Weights of a small GPT-style language model, trained from scratch on English Wikipedia.
Size: 11 layers, width 768, 12 heads of 64, MLP 3072 ReLU, vocabulary 8192, 90.9M parameters.
Each number is 200 + 20 x the weight over the matrix's rms, rounded and kept within 0 to 999. Layers, rows and columns count from 0.

# layer 8 MLP up, 3072x768, rms 0.0339, rows 911-927, columns 576-671
204,195,192,197,223,190,203,226,193,182,224,187,205,176,194,224,226,197,220,196,214,226,204,173,217,212,188,214,241,203,209,194,226,186,192,195,236,244,197,204,222,179,193,201,196,220,191,195,150,202,192,203,222,191,190,186,212,187,219,215,221,190,219,172,177,205,225,180,206,202,171,162,199,214,183,193,200,212,201,192,218,194,210,195,212,194,172,221,214,236,216,213,243,176,191,188
195,208,188,195,186,195,190,214,199,203,191,238,208,188,206,214,213,185,240,215,185,205,228,226,248,190,200,199,225,218,211,203,209,180,196,188,234,173,222,240,168,184,176,191,204,195,181,193,160,195,205,211,215,212,207,183,183,204,213,221,158,216,183,182,206,218,212,193,198,174,184,243,192,206,203,196,197,200,205,191,211,221,197,182,168,167,167,214,201,221,197,232,169,202,227,199
192,219,212,175,225,219,200,196,238,175,219,184,206,148,179,203,207,189,194,198,211,219,211,219,209,218,208,220,175,193,215,257,192,181,260,176,174,221,209,228,217,222,215,170,193,189,182,211,196,189,192,215,175,157,213,196,219,199,172,216,200,218,183,211,193,164,226,226,190,200,145,169,173,215,176,185,182,205,204,210,170,207,208,175,239,190,165,200,216,200,179,188,198,206,225,204
199,226,209,193,171,205,224,194,238,204,199,210,203,213,202,195,234,214,243,185,206,183,195,199,199,212,209,184,203,185,201,167,192,230,196,179,179,186,164,214,197,220,211,208,193,240,186,214,147,189,180,245,160,210,201,237,245,206,233,221,178,253,210,229,187,189,201,185,210,239,219,216,221,210,180,197,216,207,164,233,233,230,189,185,209,199,168,206,193,208,208,211,261,195,238,165
190,208,230,195,217,195,204,216,199,176,196,216,184,200,182,192,194,196,212,231,225,201,214,194,199,221,187,214,265,202,243,200,168,227,214,181,223,188,162,211,197,204,219,200,176,232,212,202,212,230,226,158,202,173,252,200,205,198,193,198,189,198,189,203,188,204,198,200,188,210,203,177,213,211,209,192,187,231,208,222,210,176,190,196,226,170,216,203,169,190,211,195,196,201,195,156
199,209,196,217,163,213,172,245,167,218,173,213,221,178,196,190,228,200,234,179,213,211,221,185,188,196,187,232,220,182,208,208,175,211,217,171,175,206,200,207,205,203,187,169,220,189,219,185,177,227,231,178,233,213,175,210,200,216,202,200,223,190,186,201,184,177,252,226,212,201,160,205,204,205,173,188,222,221,212,221,214,198,208,165,224,214,222,167,166,208,206,200,173,239,207,207
222,245,162,208,215,227,158,237,190,214,207,247,185,232,221,181,194,211,187,185,190,239,201,256,163,202,228,226,190,212,202,200,187,168,179,186,219,165,204,207,207,188,183,205,168,206,186,249,139,201,217,203,176,194,187,243,213,201,236,201,175,220,192,202,204,196,182,188,195,192,232,190,159,262,179,207,187,242,218,212,175,223,232,184,210,181,166,198,200,193,202,207,179,222,178,185
214,223,174,169,181,222,162,217,216,187,227,247,205,204,211,227,188,219,197,170,179,235,223,204,201,226,196,199,191,185,239,183,203,215,208,194,209,215,217,185,204,184,190,170,221,213,188,191,176,216,181,216,188,167,196,208,206,209,181,231,211,172,218,175,220,182,176,178,207,224,171,235,184,217,217,190,189,215,188,205,199,180,174,207,213,191,192,214,206,216,191,227,190,170,187,250
174,190,186,218,240,170,200,205,197,186,182,219,195,191,198,210,191,215,201,204,154,213,228,182,215,198,199,215,221,188,202,218,185,186,198,197,228,186,179,226,192,201,233,171,225,218,199,197,203,235,212,164,191,191,210,200,186,202,226,196,183,162,185,207,179,202,183,199,212,200,180,201,199,219,165,226,171,235,202,195,178,207,234,228,204,162,201,213,187,198,197,215,228,199,207,177
207,203,209,177,207,166,165,225,201,183,172,233,182,180,212,180,207,223,236,179,189,220,245,243,193,183,181,206,239,185,187,224,210,167,175,206,222,194,207,177,190,216,216,167,207,211,217,203,180,225,213,207,204,195,207,197,200,202,179,198,189,181,199,203,205,201,203,208,193,219,184,186,173,206,185,168,192,216,178,215,212,214,226,199,189,177,180,190,193,194,162,203,187,196,240,178
243,186,211,178,209,229,173,164,226,189,206,188,194,187,180,206,232,183,211,185,219,193,215,209,188,217,178,150,218,152,209,207,226,200,205,185,212,222,222,181,191,216,232,182,189,228,202,189,198,204,198,177,202,199,225,192,215,190,238,219,200,203,208,201,205,225,199,218,165,204,174,221,206,189,185,188,218,174,215,219,188,193,210,204,229,192,179,191,221,196,197,210,206,183,206,224
181,219,182,193,182,173,216,189,170,187,180,176,233,199,220,185,204,193,242,167,216,220,186,193,216,191,183,197,212,193,216,231,209,204,190,222,191,188,203,169,196,219,236,217,208,220,195,210,163,198,212,211,166,219,183,201,227,165,210,205,200,217,225,193,171,208,206,199,211,185,202,221,162,217,182,202,158,199,187,205,197,184,189,195,197,221,206,216,222,169,220,183,190,209,172,214
187,212,210,189,192,178,171,217,217,194,219,221,216,177,195,226,203,220,241,187,189,211,210,182,217,220,204,203,196,197,204,193,180,189,196,204,181,197,183,221,193,178,186,196,194,225,192,240,207,191,234,180,186,205,192,194,218,198,195,220,228,187,177,181,208,202,215,154,186,205,177,181,187,199,231,199,230,178,228,182,168,206,189,183,216,224,220,228,195,218,215,202,214,189,193,198
176,239,189,207,186,221,188,235,186,214,195,216,220,166,221,182,199,195,198,196,173,235,230,196,203,180,199,218,210,186,219,221,207,175,190,189,210,206,193,212,192,222,211,216,222,206,200,189,151,205,206,216,213,196,208,226,204,199,221,197,213,206,193,219,173,181,203,210,211,207,182,193,167,192,199,181,149,193,213,181,202,206,214,183,221,186,214,199,191,223,198,209,174,199,213,219
199,194,239,227,152,196,182,216,218,211,217,228,195,219,177,193,214,203,250,190,196,198,210,195,196,204,199,209,243,191,208,183,177,218,184,224,199,200,192,210,177,206,201,205,201,182,207,188,195,243,204,201,174,221,204,167,186,198,183,193,232,207,213,224,195,214,181,195,196,212,195,202,209,190,202,205,212,202,246,200,229,197,202,183,216,224,214,174,167,201,204,204,200,192,203,201
221,199,211,210,187,223,210,182,215,196,169,185,207,178,215,189,197,186,183,204,205,191,240,185,215,211,221,193,183,216,194,190,196,178,227,202,201,206,205,251,211,184,225,167,223,184,226,189,211,218,235,207,212,207,191,193,218,229,229,238,190,214,201,194,198,199,210,172,173,191,208,207,194,183,177,159,156,219,166,216,195,224,227,184,233,207,195,200,207,211,195,170,221,185,174,179
221,199,226,173,208,215,142,215,209,205,219,231,217,153,244,166,223,195,230,168,207,210,209,238,189,170,196,170,231,199,200,246,218,219,157,214,186,193,180,224,198,209,218,183,202,224,215,191,173,202,177,194,207,194,211,210,207,205,221,219,176,191,212,191,164,243,217,169,200,187,163,162,215,219,153,142,188,192,202,207,230,235,222,220,193,181,208,179,215,225,184,220,203,209,208,187
# layer 8 MLP down (transposed), 3072x768, rms 0.0288, rows 911-927, columns 576-671
201,183,198,188,194,189,220,211,234,228,211,216,193,172,211,222,206,186,184,218,196,180,220,215,205,172,202,198,180,176,192,196,168,224,198,210,215,228,212,203,218,214,187,186,200,197,207,182,177,201,233,215,188,214,192,212,209,184,184,184,242,165,162,234,226,191,194,202,212,209,178,197,211,219,238,185,231,194,205,176,222,212,219,216,218,179,174,193,184,205,221,189,190,187,188,184
206,187,205,196,215,190,188,195,210,196,189,198,201,192,221,211,179,182,178,189,232,208,190,184,183,200,196,188,179,196,211,189,183,191,193,192,216,201,214,213,215,208,210,217,231,217,211,192,210,188,196,210,208,167,201,191,230,196,208,213,189,199,189,169,182,191,213,214,184,197,194,206,221,203,187,217,233,183,192,205,181,189,196,204,206,192,188,208,187,211,213,230,203,189,190,216
183,198,169,197,193,202,198,199,203,206,188,214,212,208,214,222,175,220,202,204,168,207,229,196,190,195,226,202,189,227,254,195,200,215,162,190,189,216,206,217,201,195,183,191,236,195,191,239,209,216,183,218,209,242,197,166,191,198,212,166,185,222,173,213,177,174,179,205,169,214,208,214,199,205,211,166,173,174,198,181,185,150,204,233,194,204,213,221,209,166,173,227,195,194,218,223
175,221,177,210,236,230,191,150,198,204,204,184,188,208,184,184,192,210,202,174,217,162,204,185,215,220,157,227,198,183,205,198,213,205,191,196,205,206,218,210,199,175,143,189,228,217,224,189,205,216,181,150,146,211,228,203,197,207,177,218,233,202,232,192,197,242,208,184,190,245,176,196,202,215,179,190,214,194,221,206,143,199,208,196,240,251,197,213,200,197,178,187,247,227,210,197
211,153,190,220,210,221,202,208,162,237,219,222,166,183,194,193,197,189,190,187,191,186,201,190,176,208,197,209,213,188,211,227,215,198,209,217,189,191,182,209,218,224,183,226,235,257,186,216,202,214,199,174,184,196,211,203,234,195,196,213,225,210,199,225,213,196,184,205,205,168,202,189,238,222,208,171,199,196,209,195,191,207,188,211,217,214,211,182,233,196,228,233,195,180,181,200
195,230,180,198,201,177,187,221,197,197,193,185,229,205,238,216,213,192,210,181,211,200,213,183,188,175,211,211,176,193,186,199,209,225,207,210,194,212,194,181,183,196,190,188,214,194,210,155,190,215,250,223,202,176,177,238,207,186,178,164,180,197,215,206,176,208,201,202,213,203,242,196,201,195,204,208,182,188,201,195,215,195,206,202,214,191,199,189,179,196,169,256,185,195,232,198
172,188,229,170,214,185,199,186,167,198,183,223,214,199,202,196,183,192,208,202,198,188,212,210,229,193,201,215,184,202,240,175,217,164,220,212,187,200,228,210,186,207,216,191,218,220,185,182,212,180,210,189,200,198,207,185,238,202,214,231,203,225,223,186,217,218,206,187,203,188,196,209,203,202,199,223,158,176,206,227,177,212,203,173,168,201,211,183,193,220,178,183,152,202,211,236
215,186,217,217,223,214,181,176,211,196,187,212,205,168,227,171,215,212,213,187,222,157,204,208,208,182,203,188,204,201,209,180,186,202,207,215,221,200,183,233,200,208,212,223,206,194,204,210,226,194,221,191,184,189,190,228,231,224,219,235,203,197,177,188,196,191,231,183,196,225,200,235,179,228,184,188,191,198,171,255,189,196,199,207,191,193,180,190,206,190,215,193,197,212,201,187
239,200,199,216,227,243,221,186,215,211,176,180,184,179,203,193,180,184,246,216,203,197,182,196,226,198,202,204,218,168,175,254,163,181,173,206,269,202,205,201,171,197,153,174,195,184,192,199,235,190,235,206,212,209,223,247,248,195,151,199,194,203,186,173,193,192,182,201,192,225,215,205,189,184,205,226,217,200,190,205,182,211,230,179,195,196,236,201,205,201,172,202,224,214,194,163
198,207,218,185,227,214,200,196,216,213,205,238,210,196,230,180,201,196,174,214,180,209,206,199,249,205,213,200,210,197,215,164,233,195,202,200,208,149,196,169,214,211,187,204,191,208,169,223,212,206,213,204,204,160,159,158,196,191,198,191,159,218,224,210,196,216,152,243,165,221,182,213,223,165,215,196,192,214,217,207,219,183,194,217,213,198,207,209,235,185,208,204,180,187,204,156
199,239,221,231,207,220,210,181,210,174,201,199,173,175,195,214,179,202,199,185,184,191,206,185,200,189,204,205,240,210,187,200,204,202,182,181,180,222,184,194,191,194,206,200,202,187,202,185,199,224,163,248,217,206,188,218,222,203,200,199,196,237,197,228,212,208,205,189,202,168,205,208,195,209,170,179,177,210,203,205,196,219,210,197,211,198,212,222,197,213,187,224,182,204,186,232
151,170,182,188,185,201,224,181,199,197,167,227,182,226,229,162,186,181,196,226,208,185,160,211,198,198,177,199,204,222,171,171,220,217,215,186,187,196,166,225,206,172,184,182,219,209,187,197,203,215,190,235,179,213,207,157,191,214,223,205,166,193,229,173,160,214,192,189,196,183,210,177,229,194,159,215,219,184,201,187,218,200,161,163,189,202,205,229,243,185,200,197,161,194,200,227
211,231,203,193,213,170,197,180,180,191,224,191,218,205,196,193,233,204,202,218,195,184,191,181,231,215,201,208,211,181,208,182,190,180,168,206,217,170,210,173,178,192,178,188,179,195,200,202,189,194,202,193,164,204,202,194,205,195,181,216,192,174,218,175,198,233,215,204,187,208,244,183,215,218,178,192,236,202,188,207,201,237,197,175,236,219,203,220,210,212,189,211,194,197,216,232
207,222,201,202,186,203,201,191,181,192,229,207,182,177,202,189,212,197,186,167,217,218,186,179,182,202,179,202,183,198,227,175,211,185,177,194,189,184,194,173,184,210,202,204,196,216,171,201,185,192,207,188,207,192,186,226,214,183,186,191,205,185,182,199,195,195,193,198,226,194,232,242,205,202,206,185,185,219,201,193,219,186,220,224,188,203,201,185,211,195,186,228,167,182,189,209
237,200,196,186,189,226,190,207,235,182,204,225,209,216,190,196,212,185,192,201,196,192,205,193,173,224,185,175,186,186,174,171,207,202,223,190,225,192,216,229,205,212,238,171,213,161,183,220,233,181,188,194,177,191,224,188,207,215,187,227,236,214,197,182,225,189,191,221,221,177,194,216,207,196,199,188,179,196,225,215,185,213,224,192,210,198,197,193,195,225,162,200,233,209,194,178
214,231,190,182,183,210,198,192,205,221,241,200,186,185,196,196,191,165,167,175,203,225,251,197,221,208,211,202,198,236,179,205,201,228,203,197,218,202,188,182,222,174,236,190,181,157,191,186,208,190,212,212,201,179,181,211,196,199,184,213,193,186,241,196,207,204,221,208,213,201,223,211,181,206,234,180,227,203,163,195,182,193,215,225,203,210,164,250,189,189,197,186,218,222,185,208
210,203,194,171,202,214,160,162,225,185,237,181,194,192,235,170,188,218,210,207,186,191,213,210,207,136,204,213,161,184,180,164,178,195,209,186,190,211,189,219,220,179,176,209,216,234,195,138,221,194,213,176,160,225,236,224,221,200,212,245,197,197,229,199,178,189,187,210,193,214,232,201,200,179,195,242,183,173,212,221,198,244,211,194,176,205,183,209,193,166,208,195,211,193,184,178